Each number is 128 + 32 x the weight over its row's rms, rounded and kept within 0 to 255. Layers, rows and columns count from 0. The size above them is the row's rms in percent of the matrix's.

# layer 9 MLP up, 768x256, rms 0.193, rows 0-53, columns 128-255
size [ 98  86 102 107 112  96 102 107 109 100  99 111 107 106 116  87 104  94 108  97  99  91  98 107 114 100  82 100 101  94  93 102  92 102  93 104  98 106  90  98  82  99 103 102  96 100  99  87 106 104 103 123 101 104]
[[126 130 109 122 127 176  79 159  86 139 108  94 132 128 155 125  97 139 145  62 112 124 128  77 127 108  98 135 146 145  55 128 139 139 125  92 120 186 134 131 109 137 120 129 147 146  57 139 122 122 108  68 127 114  42  96 106  79 188 107  85  72 133 132 156 138 132 102 123 149  95 143 148 139 125 129 158  12 126 116  88 112 145 147 156  81 119 130  64 122 107 181 224 118 128 113 135 143 159 134 169 102 137 134 136  85 124 136 171 130 181  72 176 128 140  34  89  89 100 132 161 168 138 166 150 113  82 159]
 [136 138 125  98  90 106 169 123 115 154 144 103 171 110 129 101 151 150  72 100 138 142 126 186 142 162  93 141 157 149 169 130 148 144 138 159 138 106  89 156 101 122  72 102 124 109 116  86 110 149 185 137 125 148 153 159 143 184 162  70  93  67 132 105 139 159 124 158  86 127 149 141  95 181  94 149 123  80 147 161  70 163  65 108 134 141 119 144 216 115 225 186 151  88 138 159  66 152 107  95 131 107 205  94 101  84 101 113 133 132 128 110 168 175 120 108 170 116 114 108 101 114 133 129 184 162 168 149]
 [ 61 100 141 122 149  92 153 136 140 152 143 109  53 169 169 137 188 134 117 210 119 124 142 109 100 141 128 142 156 152 174 154 168 115 119 123 138 114  68 157 129 170 140 111 101 135 144 108  83 130 127 101 137 154 107 159 186 141 142 159 129 111 142  88 119 115 110 172 162 158 174 128 153 105 193 151  91 166  76 112 136  92 158 220 164  53 125  78 127  89 153 184 105 113  79 141 118 130 111 161 143 163 154 164 128 116 102 102  90 108 141 102 101 106 162 117 133  91 127 107 135 137 221 129  94 171 133 124]
 [108 148 148 116 172 126 113 135 108 180  62 116  26 121 163 105 105 156  83 139 120 107 151  79 103 132 189 145 165 164 110 143  98 144 108 121 163  89 141  83  89 136  82 107 128 107 128 126 150 111 110 169 148 212 153  95 107 113 133  88  97 135 125 173  99 138  84 136 178  61 131 119 137  94  55 198 106 167 129  92 106  99 123 104 131 102  99 182 133 131 131 162  97 109 165  79 144 142 146  86 141 127 135  86 156  90 119 126 168 105 180 186  64 132 111 138 184 139 105 134 165 127  90  78 147  79 137 117]
 [ 65 171 152 140 117 120 156 138 112 132  92 201  84  81 101 123 125 183  86 158 103 147 163 148 158 194  97 146 190 100 134 108 176 152  81 197  94 110 101 135 116 109 104 132 182 175  87 114  88 164 181 161 118 136 141 143 128  62 141 126 126 153 153 144  88 132 126  77 167 163 170  95 132  94 132 154 107 175  90 158 147  38 110 160 155 147  84 109 123 127  77 135 141 144 162  81 148 148 103  96 134  88 125  75  95 110 140  70 143 117 171 175 147 117 141 122 185 147 138 141 145 111 106  66 153 143 223 130]
 [161 162 137  68  82 130 144  94 168 154 123 113 122 169 164  85  74 153 122 142 123 102 120  95  84 142 114 175 116  66 135 152 121 165 151 101 125 130 110 148 130  76 149  88  75 149  91  86 140 132 161 128  92  85 177 149  67 163 123 104 102 128 178 185 164 135 125 115 149 116 155  85 118 145 108 115 108 109 151 163 155  79 139 104 187 175 150 145 133 119 111  79  85 138 148 169 112 156 140 154 115 157 149 178 147  69  83  80  94 124 169 100  82 102 172 156 149 197 161 173 111 116  93 118 130 162 132 135]
 [115  93  98 147  90  62  84 139 126  98 103 148 128 111 141 178  75 113 177 135 134 128 190 193 125 193 140 118 129 142 150 122 120 188 134 198 145 125 175 100  72 122  92 143  73  85 125 209 114  84 153 126 140 181 176 149 132  98 146 145 154  63 163 142 152 109 115 102  93 135 101  84 179 101 122 129 139 108 221 143 134 138 116 104 161 113 143 184 118 161 137 134 127 133  80 173 138 112  77 101 135 155 140  65 106 124  96  74  84 130 117 115 173 106 184 122 132 163 129 149 101 144 181 149 151 142 136  77]
 [156  68 169 164 112  78  99 136 132 122 105 109 126  94 176  82 112  58 151 154 112 148 165 119 122 168 137 147 170 129 119 122 104 125  72 127 125 150 113 136 234  77 148 113 110 171 120 130 113  89 105 100  94 115  78 105 153  98 118 103 130 142 114 133 109 161 143 143 181 148  73 138 162 135 118 130 193 124  83 124 182 109 140 134 122 126 121 133 116 142  99 163 114 136 118  81  89  95 126 116 162  67 174 184  89 119 163  99 137  97 133 129 162 124 147 130 195 100 161 131 153 149 128 122  86 125 172 120]
 [ 99 142 130 123 171 105 109 113 131 107 148 108 110 103 200 170  93 163 106 100 135 148 134 103  65  86 116 141 181  81 147 153 141 114 130 111  82 141 167 132 123  99  77  86 164 103 143 111  99 133 138 158 123 117 106 141 159 147 148 149 105 101 175 146 231 152  83 182 135 151  46 109 141 117 159 108  98 119 160 157 110 150 153  99 155 108 138 143 124 152 137  96  61 162  99 105  82 149 142 116 130 157 148 113 157 149 114 132 119 159 117 148  76 131  90 152  90 135  79 136 132  96 113 236 172 157 144 118]
 [154 152 162  72 115 185 120 143 113 182 151 123 151 108 166 127 100 123 117 143  69 133 146 125 143 162 121 158 122 162 110 148 198  83  73 160 128 138 152 146 148  61 155 121 156 122 144 103 201  89 121 161 187  95 132 142 163 144 108 148  95 142  99 141  94 204 108  87 157 121  72 137 101  97  97 142 148  98 139 111 147 191 146  85 119  39 127  50 115 117  81 118 151 127 154  96 134 134 130 148 102 107 169 131 159 133 149 118 131 100 101 156 115 147 108 107 129 147 119 161 124 137 125 110  75 140 107 153]
 [126 125 162 156 146 139 169  69 146  97 146 148  99 157 165  52  99 147 183  91 123  95 169 182 132 132 112 141 113  78  96 137  94  72 159 171 151 108 180 155  98  91 163 143  98 110 178  78 149 125 130 156 145 158 135 143  79 121 108  83 157 167 146 135 204 160 124 122  94 130 148 105 108 115 153 157 104 139 150 134  76 176 135  39 147 148 156  99 119 165  84 122 132 134 105 120 125 141 136 133 118 102 132 129 146 104 156 124 125 100 188 119  98  88 113 123 128 151  85 129 113  54  82 141  96 153 164 119]
 [ 84 175 149  98  99 139 142 184 128 167 107 148 112  71 162 168  95 138 170 140 176 100 148 116 131 103 150 104 144 138 130  63  99 142 156 121 124 102 131 117 131 123 128 102 133 102 132  91 132 144 110  93 135 169  73 121 177 143 111 121 102 137  84 141  90 140 135 136 135 128 190  99 115 151  59  93 129 130 140 107 155 184 153 150 102 111 129 123 139 166 134 191  81 147 157 134 184 146 131 148  90 114 117 108 142 138  74 127 126 116 122 137 143 142 178  98  38  73  58 159  80 142 168  79 131 105 173 128]
 [151 127 124 131 105 183 102 125 128 149 163  84 134 156 108 126 168 114 123 134 112 121 127 140 169 145 142 116 140 188  75 113  60 137 110 195 112  88  80 114 119 158 124 118 181  82 186 228  73 148 148 134 132  94 156 115 111 157 176 120 157  69 174 146 186 146 104  86 153 112 109  83 145 183 163 195  74  91  88  92 105 124 147 132 128 131 130 140 139 181 139 112  91 139  95 111 119 183 138 146  83 123 140 147 156 141 174 108 140 121  67 119 133 107 104 132 141 174 154 145 138 130 163 108 155 122 139  86]
 [174 153  92 148 119  85  84 159  58 129 104 225 145  99 134 121 121 191 199 117 127 153 167  65 176 101  92 191 164  98 147 191 116 117 106 162 129  93 125 120  85 110 130 159 169  96 165  90 157  47 119 117 158 107 160  93  54  88  98 115 156 107 182 175 152 172 105 150 148 119 125 164 137 100 135  78 156 129 137 116 146 131 168  94 123 107 158  86 141 118 115 115 132 172 108 139  83 114  75  94 110 158  75 160 129 120  69 110 136 124 141 115 209 103  93 170 148 149 114 142 158 120 179 144 198 155 148 122]
 [ 90 145 120 171  99 133 123 191 136 181 136 144  88 129 231 105 133 155 183 143 189 114 124 158 134 154 166 131 139 123  80 111 120 108  86 128 172 177 176 170 144  94 141 125 179  60 161 128 127 184 101  61 168 138 147 123  87 153  68 124 171  99 113  72 139 122 127 167 120 144 137 132 138  72 142  94 155 179  96 156 113 173 130  90  75 118 144  74 125 153 163  96 138 128  84 132  97 126 131 168 162 141 102  87 179 126 137 133  99 107 142  71 135 113 105 131 143 172 188 110 130 146 143  93 113 143 110 178]
 [128 106  70 104 152  89  90  70 117 120 184  92 118 151 102 134 141 174  92  75 120 121 138 135 248 158  94 141 136  90 138 157 114 124 174 161 125 180 157 159 110 121 154 164 123 135 187 149 122 140 148 126 144 101 146 133  45  83 151 129 167 139 139 124  68 185 146  88  53 106 101 124 145 101 151 184 134 128  92 120 167  60 181 130 105 100 100 129  80  88 107  87 143 190 145  75  76 166 111 130  87 133  97 142 139 177 101 110 102 120 168 133 144 144 151 111 134 154 149 134 145 100 157 117 102 138 173 124]
 [113  93 189  70 153 108 165  73 107  96 117  64  65 180 113  83 156 111 123 168 146  81 131 203  89  66 127  81 161 114 152  98 127 124 143 147 150 136 159 164  81 134  63 150 154  94 177 135 112 149 151  91 122 144 140 128 102 115 120 130 133 106 116 124 134 135  82 135 102 117 156 105 160  91 157 101 131 121 172 102 140 149 153 201 182 119  68 120 174  83 129  92 136 144  84 106 106 139 103 110 118 160  98 111 118 115 114  74 140 106 181 130 155 115 147 126 106 123 109 181 147 117 139 154 131 158 114 135]
 [148 148 141 138 151 130  80 157 135 128 119 180 131  56 159  86 144 135 158 135 135 152 127 159 137 120  73 127 140 140 133 104 173 117 163  78 157 106 135 142 132  61 132 125 133 122 121  31 105 109 172 105 153 106  98 110 161 160 117 128 112  65 148 117 178 137 139 141 136 123 134 138 186 145 135 127 189 102 109 130  76 126 104  69 119  65 138 136 126 170 145 118 145  73 117  76 114 124 138 103  95 171 135 138 108 129 108 104 235 141 183 101 137 104  90 146  80 128 104 185 127 141 161 109 170 140 133 156]
 [138 147 109 135 116 102 192  92 161 144 140 116  83 190 174 133 150  65 125 162  72 124 170 132 148 172  90 147 175 104 117 130 124 117 151 144 107 164 136 114 178  82 134  89 177 162  64 110 133 134 106  99  75 128 119  49  90 184 115 148 127 114 127 131 124 147 147 135 140 131  56 151 171 127 108 123  92 141 110 140  88 220 147 153 209 125  95 139 122 138 155 133  73 115 116 106 122 121 121 114 110 115 168 122 152 113 168 106 194 122  72 160 140 118 102 112  80 126 145 155 145 113 108 176 151  94  97  86]
 [ 89 125  69  92 131 109 195 127 104  69 136 141  40 111 160 120 177 127 102 136 140 119 110  97 138  65 130 183 107 161 172  99  86 113 146 175 120 123 146 153 133 136 136 152 117 112 176  74 115 148 134 132 104 128 124 160  72 119 163  96 113 149 166  93 164 142 134 153 157 119 169 140 122 138 125 141 193 105  47 157 156 184 161 128 159 129 162 121 133 148 106 183 116  46 181 100 105 159 109 117 111 190 125 159 110 133 101 143 155 158 115 120 113 119 218  97 151  76  66 104  84 118 115 151 197  94 118 136]
 [153 125 168 151  66 165 134  88 126 146 143  96 116  86 137 161 172 136 146  98 197 129  68  91 154 152 124 150 138 123 100 143 120  90 164 125 158 121  84 111 168 107 114 138 171 106 134  99 145 180 110 120 138 170 102 124 130 150 102  98  78 120 188  67 109 136 120 119 183 162 132 174 117  77 110 149  96 145  89 100 142 184 187 178 105 122  80 111  94 124 113  91 153 199  86 147 109 136 106 132  95 151 152 172 138 139 104 146 114 146 124 147  78 174 131 131 140 159 164 111 102  96  89  93 169 119 157  72]
 [148  98 151  93 137 159 123 109 112  77 115 121 135  98 200 145 159 103 130  95  69 157 106 122 110  43 103 135 116  82 107 141 143 120 101 134 123 129  81 146 143 140 189 154 111 116 136 145  60 185 179  99  64 109 161 104  78 107  58 140 152 118 141 158 114  53 192 110 144 167 204 126 133 152 135 147 114 159  84 152 135 147 174 149 128 101 162 157 128 158 134 103  77 109 176 128 173 125 126 124 107 134  76 103 122  96 158  51  70  98 135 136 133 192 150 134 164  97 165 106 116 120 113 128 158 125 136 155]
 [115 119 167  41 108 148 111 128 113 117 118 162  94 121 164 153 125 134 127 112 158 170 118 142 159 138 169 120 138 161 105 121 134 135 142 137 127 119 134 122 134 107  56 126 185 146 150 120 143 129 121 120 119  13 150 163 142 134 116 199  86 113 135 129 155 107 173 182 123  83 172 134 161 147 149 164 101 173 144 166 129 122 141 126 137 120 106 140 128  85  76 132 158 154 139 106 110 127 115 168 122 150 166 148 112 103 145  86 112 132 143  90 139  76 163  72  69 149  96 116 111 113 147  77  95 120  80 103]
 [136  73 122 131 165  85 133 111 146 150  57 141 160 152 143  90 110 101 134 118   0  98 129  62 142 130 113 152 137 123 107 127 160 162 168 151 160 170 142  92 146 164 106 113 128 145 161 120 107 130 104 119 144 145 169 124  97 179 106  97 112 199 176 175 140  87 155 140 162 137  93  87 107 111 128 159 137 162 119 121  94 125 141  74 137 164 143  63 132 154 130 162 134 134 108 145  92 151 115 119  58 143 170 106 149  83 154 135 101 152 166 161 176  97 102 123  84  72 113 105 104 124 164 131 140 103  98 131]
 [131 157 123 134 164 152 163 143 137 130  89 152  99 158 123  88 127 129  63 103 129 118 141 120 138 133 119 142 136 100  43 165 108  86 171 152 128 109  91 192 115 111 167 144 151 126 149 103  65 120 138 127 106 146 104 147 178 139 175 132 113 137 130  97 161 116 125 204 117 113  95 163 106 101 175 120 153 139 189 142  67 150 117 123 162 133 138 134 128  66  86  90 136 164 126 101  78 109  91 113 128  94 185 129  87 126 124  67 125  95 142 134 100 104 100 165 100 170 153 192 102 150 100 143 119 166 135  78]
 [159 176 124 134 152  99 131 185 128  97 166 161 154 157  96 139 153 139 129 130  77 117 131  93 120 110 145  84 112  88 114 136 112 146  43 133 101 126 161 112 126 136  48 114 147 169 115 124 182  93 118 134  85  97 119 121 115 211 154 134 112 135 125 147 140 155 172 137 108  88 118 104 138 106 173  87  74 147 119 103 143 136  95  40 192 149  57 104 169 142  83 164 121 147 167  73 173 158 102 123 122 169 122 193 104  66 142 171 126 147 123 123 149  95 119 106 142 168  92 120 122 164 127 124 118 117 178 143]
 [125 161 123 100 152  99 165 143 129  90 104 157 144 193 152 116 119 109 143 113  99 123 137 157 144 136 153 138 198 103  79 131  96 105 137  77 159 118 126 156  86 149 154 151 131 101  70 163 119  92  88 137  95 147  77 100  84  57 130 176 123 109 140 115 169 128 137 115 105 153 116 147 157  85 152 126 182 128 135  94 131 106 149 164 118 134 145  86 202 137 124 123  81 155 113 162 128  80 104 146 133 111 143 146 106  96  78 124  98  12 106  89 174 138 170 178 119  86  92 165 156 119 173 136 212 179 123 129]
 [110 181  97 149 123 129 111 155 178 137 144 130 112 138 115 190 128 147 133 155 132 131 157 102  89 130 140 124 148 119 193 158 149 113 144 154 134  75 118 154  79 126 128 145 155 166 130 136 217 114  48  86 146 114 177 137 117  45 171 148 123 119 114 102 132 180 151 184 132 135 142  94 128  80 168 155 110  80 147 106 168 141 205 119 126 165 141 125  98 114 125 132  92 110  74 109 114 140 115 102  77 182 117 165 150 135 108 125  88 148 115 219 107 105 181  82 124 137 122 100  86 144 149 120 103 117 128 107]
 [114 192 127 153 171 140 169 146 100 127  89 141 153 134 100 128 144 157  64 157 132 123 139 139 138 141 130 140  92 186 155 116  94 172  91 143 168 143  97 133 110 152 116 180 150 137 162 186  60 120 143 114 127  96 130 109 108 103  90 149 134  94 115 159 136 110 118 101 125  99 179 156 129 129 132 166 108 139 107 101  73  94  94 125 137  95  68 155  66 119  86 113  85 139 118 113 105 136 168 162 142 184  78 191  99 114 142 123 179 113 151  73 145 131 145  65 130 106 132  89 106 109 193 102  99 111  95 153]
 [162 130 142 113 110 124 111 130 174 130 155 141  58 148  88 114 106 160 149 135 154 134 139 129 183 194  92 183 105 137 131 116 127 129 138 132 113 169 188 143 179 149 131 104  99  87 126 203 110 186 152 147 108 161 168 161 143 148 130  51 165 177 118 107 172 128 144 150 123 200 100  94  91  80 119 144 114 128 175 162 120 104 146 139 117 166 164 156  49  96 158 110 108 110 113 107  78 114 150  77 151  86 160 106  91  41 125 113  76 132 103 133 112  61 126 173  66 143 169 155 157 100 133 179 112 142 107 169]
 [ 72 115 136 116 101 152 124  85  93 149 147 144 114 144  93 118 133 152  96 108 130 113 165 144 101 117 119 161 128 143 201  86 151  83 114 130  99 110 100 216  89 144  99 148 151 110 139 109 116  90 184  73 150 154 151 168 148 136 122 153 121 147 162  49 158 117 202 136 143  90 108  95  86 147 118 159 132 149 105 135 158 133 164 128 119 102 148  65 138 155 123 151 139 156  80 129 183  90 140 156 157 167 126  66 163 121 175 138 160 116 104  93 156 106 132  86 145 128 109 101  98 139 144 133 135 155 102 155]
 [130  84 135  75 147 194 136 148 135 118 119  96 142 144 115 187 106  91 135 176  78 124 152 171 119 132  78 145 190 130 117 200 119 136 136  81 112 132 152 142 153  91 137  85 118 138 167 120  81 146  94 118 141 103 144 152 112 110 139  93 163 100  81 164 138 169 152  92  71 145 127 106 151 134  69  89 139 137 219 111 166  87 143  68 121 143 125  64 133 141  87 150 104 121 164 146 105  97 151  89 173 174 152  76  65  88 109 115 168 104 139 171  48  92 142 141  72 106 104 152  95 130 104 125 122 130 115 145]
 [111 102 125 104 104 147 180  98 121 128 139 155 143 173 149  88  86 115  97 145 116 137  64 134 115 129 122 158 141 126 127  68 162 133 119  98 111  60 127  59 140 139  89 158 128 122 131 197 106 158  82 104 161 164 131 187 133 120 162 130 146 111 121 124 133 128 158 154  83 113 122 128  89 100 177 212  98 156 142 146 136 165 118 126  92 128  58 123 116 110 176 122 127 109 138 105 131 119  79  60 118 137 185 140  57 115 116 107 135 147 109 121  89 143 181 116  61 199 129 111  97 101 135 105 161  78 110 145]
 [121 156 152  72 123 125 160 128 164 120  99 158 128 137 180 166 134  89 121 152 161 127 128  98 119 188 102  95 110 108  98 176 155 104 156 140 152 130  62 134 141  52 156 163 149 114 120 151 156 141 161 140 182 122  90 118 111 177 114 106 101  93 127  77 168 104  97 107 177 128 105 131 160 135  82 178 183 102 135  96 145 134 118 122 112  73 149 171 115 150  99 149  76 180 164 122 108 171 146 142 123 146 147  99 131  94 133 164 189  99 127 129 106 138 122  63 168  71  66 176 179 106 185  77 135 165 157 185]
 [149 157 145 111 123 154 138 114  88 144 114  87 116 150 142 152 132  99 147 122 188 131 113 120 152 172 136  81 126 148 160 109  81 150 130 124 161 136 128 168 115 137 106 152 143 161 171  96 138 121 112 127 142 108 134  78 145 154 126  60 124  55 134 116  78 141 174 191 163 101  79 115  97 127  97 140  82 203 171 157 125 133 116 105 132 144 141 144 126  98 133 112 101 122  97 107 119 109 169 195 186  76 125 112 139 122 129 116 106  54 111 182 109  97 144  89  91  96 158 117 131  97 151 120 141 167 132 116]
 [170 115  97 107 109 154 151 128  86  96 134 150  84 123 169 111  65 161 159  84 142 209 175  82 186 136 150 157 166 173 199 160 117 149 125 172 133 109 118 144 103  76 109 164 136 117 116 124 116  74 140 135 133 110 166 121 131 136 170  85 132  86 187 152 162 145 120 118 139 114 132 133 135  81 191 129 136 130 194 117  79 188 195  95 198 125 150  90 140 122  76  65 103 172 106  65 140 127  98  64 130 140 160 124 156  94  77 197  80 191  92 135  96  35 127  59 122 115 122 123 136  62 123  99 148 110 105  68]
 [150 140 156 160 126 122 135 104 160 163 169  96 148 144 140 150 185  98 135 120 141  71  58 143 177  74 104 116 163 117 130 153 129  91 147 103 145  75  91 124 160 150 134 111  84  70 164 170  45 104 187 156 108  97 122 160 206 137 108 146 151 167 175 114 115 121 165 177 137 162 171 147  66 121 154 160  32 105  52 173 125  69 230  96 114 108 123 126  92 123 119  75 114 143 151  99 162 111 150 124 115 123 145  93 136 119 139 152 110  79 128 121  96 124 138 146  92 135 164 172  99 138 139  95 192 110 158  45]
 [148 131 133  90 144 166 109 155 119 130  91 141 141 172 143 120 153 141 145 100 127 143  87 129  51 177 128 162 151 113 139 156  51 132 132 129  88 170 115 157  96 112 177 117 102 161 149  82 160 130  98 112  75 156 104 100 155  99 118 121 116 120 140 124  96 171 128 117 181 184  92 147 120  80 110  89  69  98 128 100 117 127  88 109 117 107  82 104  83 211 168 111 106 182 115 140 143 127 155 153 177 137 151  99 153  71 168 151 148 124 195  64 148 167 121  74 134  79 121 112 119  54 107 131 100 137  92 186]
 [158  93 151 108  99 206  65 155 124 170 156  98 100 124 130 134 129 193 124  73  74  79  92 150 119 132 101 112 162  76 133 109 139 119 136 152 166  85 109 157 160  73  92 140  93 171 140 167  97  83 137 145  76 148  99  65  85 134  83 108 153 114 128  72 163  60 134 117 135 144 122 136 134 113 126 102 115 207 131 159 101 125 165 138 108 145  59 136  77  91 178 126 155 170 125 184  84 132  93 146 107 124 138 119 171 216 146 110 102 136 154 139  82 108 162  97  87 125 128 108  76 138 124 106 163  57  98  74]
 [179 100 125 123 114  80  71 117 164 184 123 131  67  96  90 139  77 156 129 126 125 204 125 101  94 114 133 107 159 164  74 177  72 157 164 188  68 185  95 101 174 142  89 149  74 142  70 157 140 125 104 172 104 153 128 154 125 116  80 175 112 112 127 187 120 125 147 102 171 140 131 154 162  85  83 142  64 116 144 111 110 133 144 142 142 139 140 120 128 193  77 126 160 155 147 145 144 168 110 103 172 122 130 168  99 158 179 104 138 129 117 146 114 157  92  87 193 136 134 113 117 128 152  92 164 149  78 182]
 [179 108  92 115 132 173 143  98 138 116 125  99 173 105 111 110 118  87 162 126 126 172 202 144 159 125 181 142 154 216 121 102 106 140 139 122 123 101 100 128  87 109 146 150 128 125 123  77 160 164 180 202 183 102 113 196 104  60 114  98 120 134 153 110 100 134  82 135 124 111 131 138 148 166 120 128 121 117 120  99 123 174 133 167 131 158 143 136 135 106 134 116  90 159 147 126 105 131 113 124 110 138  92 159 154 105 117 120  61  95 126 210  88 164  76 109 103 147 157 114 157 113  96 172 122 144 134  83]
 [ 70 119 146 131 134  95 122 103 151 109 144 150  89  89 169  91 192 112 132 183 159  90 130 155  96 122 140 184  74 154 166 141 124 135  80 111 158  82 134  45  98 154 124 155 125 135 126 126  81 134 130 140 126 134  89 135 116 146  68 110 126 143 217 147 118  97 134 100 153 183 120 163 178 120 146 114 119 166 158 193 138  95 117  96 115 120 224 105 121 122  86 130  97 109 112  59 137 118 104  81  90 124 187  87 141 118  34 121 161 113  63 145 167  67 148 130 122 117 165 103 112 160 115  63 179 127 137 117]
 [149 165  86  96 155 166 104 136  97 124 171 144 128 101 150  68  69 152 112 118 114 120 169 108 144 140 146 170 190 112 165 140 125 115 155 201 119 186 147 148 166 132 117 142 103 140 135 114 125 141  98  91  83 176 142 191 141 136 109 123 133 113  89 164 126 133  84 138 156 131  97 150 155 163 148 205 114 143  86 215 158 110 149 191  77 147 119 130 104 105 120 156  82 148 137 150 141  81 151 106 119 169 120 130 126 102 154  72 128 155 102 139 167 100 105 102 100  89  90 167 153 161 171 144  34 107  59  88]
 [155  86 149 168 117  87  81 127 114 139 122 159 113  64  98 124 102  81  91 148 106  90 145  90 112 195 141  98  73 207 135 171 170  93  76 123 155 114 101 142 170 105 122 131  93  99 194  73 166  96 156 103 126  66 156 116  94 168 121  57 141 180 127 186 107 157 201 113  75 114 150  76 157 147 138 176 109 122 129 145 158 133 139 130 151 113 106 126 136 157 132 106 152 158 117 120 103 127 150 131 170 113 151 139 177 196 124 139 148 190  81  76 161 139 109 126 153 101  90  63 124 104 118 108 166 117  92 115]
 [146 129 107 134  96 124 113 143 123 147 119 102 154  94 168 119 145 115 115 169  78 136 175  90 157 104 167 121 139  98 155 155  67 179  86 131 160 147 153 157 144 104 100 131 157 143 151  75 141 115 139 174 113 140  79  71  78 160 146  92  83 111 162 138 126 109  90 133 173 126 155  76 106 125 153 156 150 123 120 126  58 160 150 173 186  75 190 153 109 119  71 114 150 146  65 176 174 114 145 131 124 108 105 111 178 155 175 140 103 152 144 132  97 127 121 144  99 111 165 153 124 135  72 152  96 102 194  75]
 [ 57  97 101 106 119 106 190 185 193  83 174  90 124 148 144 167 147 143 167 137  87 135  95 171 151  83 128 123 129 104  66 117  69 132 155 116  70 146  99 109 155 128 107 149 150  96 147 130 121 104 126 192 123 130  93 218 134 115 164 142 119 124 124 158 151 102 148 169 172 116 111 135 143 121 146 127  86 122 162 105 129  79 132 102 150 141 145 204 105 147  81 115  31 126 160 131 191 146 126 135 114 176 111 117 121 138 155 109 100 101 167 108 149 120 129 118 142 171  94 157 153  80 126 130 126 115 111 164]
 [ 90 122 162 127  73 170  96  98 141 138 138  92 172 179  85  75  86 145 125  86  81  82 121 143 112 107  74 164 154 122 169 133 131 137 165 179  92 119  88 127  77 103 140 118 184 119 127 186 129  80 132 147 152 142 117 112 153 149 155 104 119 132  88 100 124  67 147 169  99 106 192  98 114 122 108  87 152  80 178 110 123 124  93 125 152 142  64 121 185  30  93 121 124 164 112 164 157 113  80 120  82 143 156 120 143 141 127 125  64 129 182 139 145 175 142  82  96  85  97 148  77 166 136 131  93 156 118 130]
 [122 113 159 153 140 143 117  93  90 118  91  40 110  99  86 129 129 162 131 137 178 140 162 144 139 126 183 157 135  94  93 156 108 169 198 226 160 137  78 157 119 147 108 132 105 152 178 130 121 127 131 163 131  91  13 184 132 137  76 111 113 151 146 123 167  92 184 142 124 141 127  66 120 168 159 116 121 137 139 118 101 133 163 106  99  63 149 121 216  97 133 119 139  99 154 140  51 106 137 147 145 125 115 154 104 142  75 123  94  82  96 145 102  91 103 100  46 137 139 103  95  96  88 124  64 173  55  96]
 [145 150  82  89 137  62 150 166 133 135 115  66 101 149  84 120  91  59 163 147 139 123 190 153  84  75 138 166 107 117  99 170 140 154 104 132 151 177 188 118 102 128 192 143  91 135 118 115 102 132  63  73 124 120 102 123  64 123 200 147 191 159 144 116 119  80 129 114 125 133 120  86 163 117 185 144 126  99 129 152 128 155 164 116 110 145 159 134 161  40 107 136 149 102  97  86 110 119 146 107  81  85 154 109  59  84 140  68 150 126 110  89 165  63 131 122 163 133 129 135 119 142 114  79 112 150 168 166]
 [122  75  42 127 118 128 140  93 191 165 126  73  60 136 117 117  96 175 169 127 147 168 143 136 123  50 152 114 160 101 114 150 104 132 107 165 115 138 182 171 122  56 158 125 157 113 112 128 152 112 120 109 128 114 122 143 145 129  90  91 141 193  90  86 119 122 115 170 158 127 102  79 123 112 139 139 148 155  83 161  96 138 139 137 112 131 129  98 103 193 169 158  94 180  58 151 145  83 112 114 123  88 160  92 143  79  55 150  85 170 118  91  98 167 188 133 162 162 149 100 110 135  91 175 185 157 190 148]
 [173 177 113 153 185 122  76 113 131 116 136  94 166 138 103 171 149 255 145 116 115 166 110 139 139 173 100  60 123 213  87 116 114  45  62 107 136 162 152 178 122 170 124 114 104 137 110 122 100 104 120  94 143 112 106 141 129 157 126  97  98 121  64 119 127 171 134 134  91 125 141 146 118 107  73 141  97 103 115 167 154 119 153 175 139 119  91 118 166 107 118 111  97 131 124 109  97 182 153 167  84 159 185 123 107 124 150 141  93 154 123 117 126  97 129 157 175  95 112  97 192 103 127 157 107 162 167 169]
 [171 149 134 157 135 143 179 136 139 145 176  89 128 122 147  88 116 103 138 161 162 118 141 101  80 120 111 120 142  73 153 145 131 154 124 154 165  40 111 122 153 104 118 135 129  52 137 134 145 105 130  94 118 128 136 128 109  93 127 166  98 120 185 136 122 146 206  87 128 139  56 162 155  94 135 156 155 121 146 135 120 121 112 112  89 172 132  87 164 148 143 167 126 113 120 134 116 117 169  91  97 156 142 170  98 162 128 112 104 177  83  84 144  89 138  80 156  85 161 129  89  66 152 110 112 161 133  92]
 [141  94 107  98 107 149 125 167 190 118  99 102 193  96  95 115  65 102 172  60 115 146 141 128 160 114 167 159 176 161 131 109  98 141 144 139 149 116 110 143  71 137 127 116  75 121 142 166 123 143 130 162 152 175 115  91 172  83 176 169  84 140  92 158 135 117 110 163 154 163 128 135  93 165  81 112 111 139 190 152  97 123 157  96 152 129 141 134 171 144 168 126 146 137 108  82 114 144 126 131 120 151 137  82  78 112 113  75 124 117 165  79 146 108 138 102 134 131 109 133 204  81 154 122 124 111 160 128]
 [ 85 169 118  99 175 112 132  45 122  83 132 144 117 111 138 136 184  74 175 112 125  89  58 174  97 152 164 113 121 110  98 115 137 144 142 131 134 157  97 102 103  94 140 110  56 161 110  98 140 140  58 159 160 153 146 117 114 105 108 117 163 187 118 194 134 170 116 131 107  80  79 170 109 113 166 109 116 142 129 126  81 110 141  47  73 103 189 150  87 117 125 187 137 180 136 132 142 154 126 142 124 181 106 150 139  76 111 144 130 123 153 160 154 128 102 112 144 189 131 126  64 112 162 109 133 163 145 140]]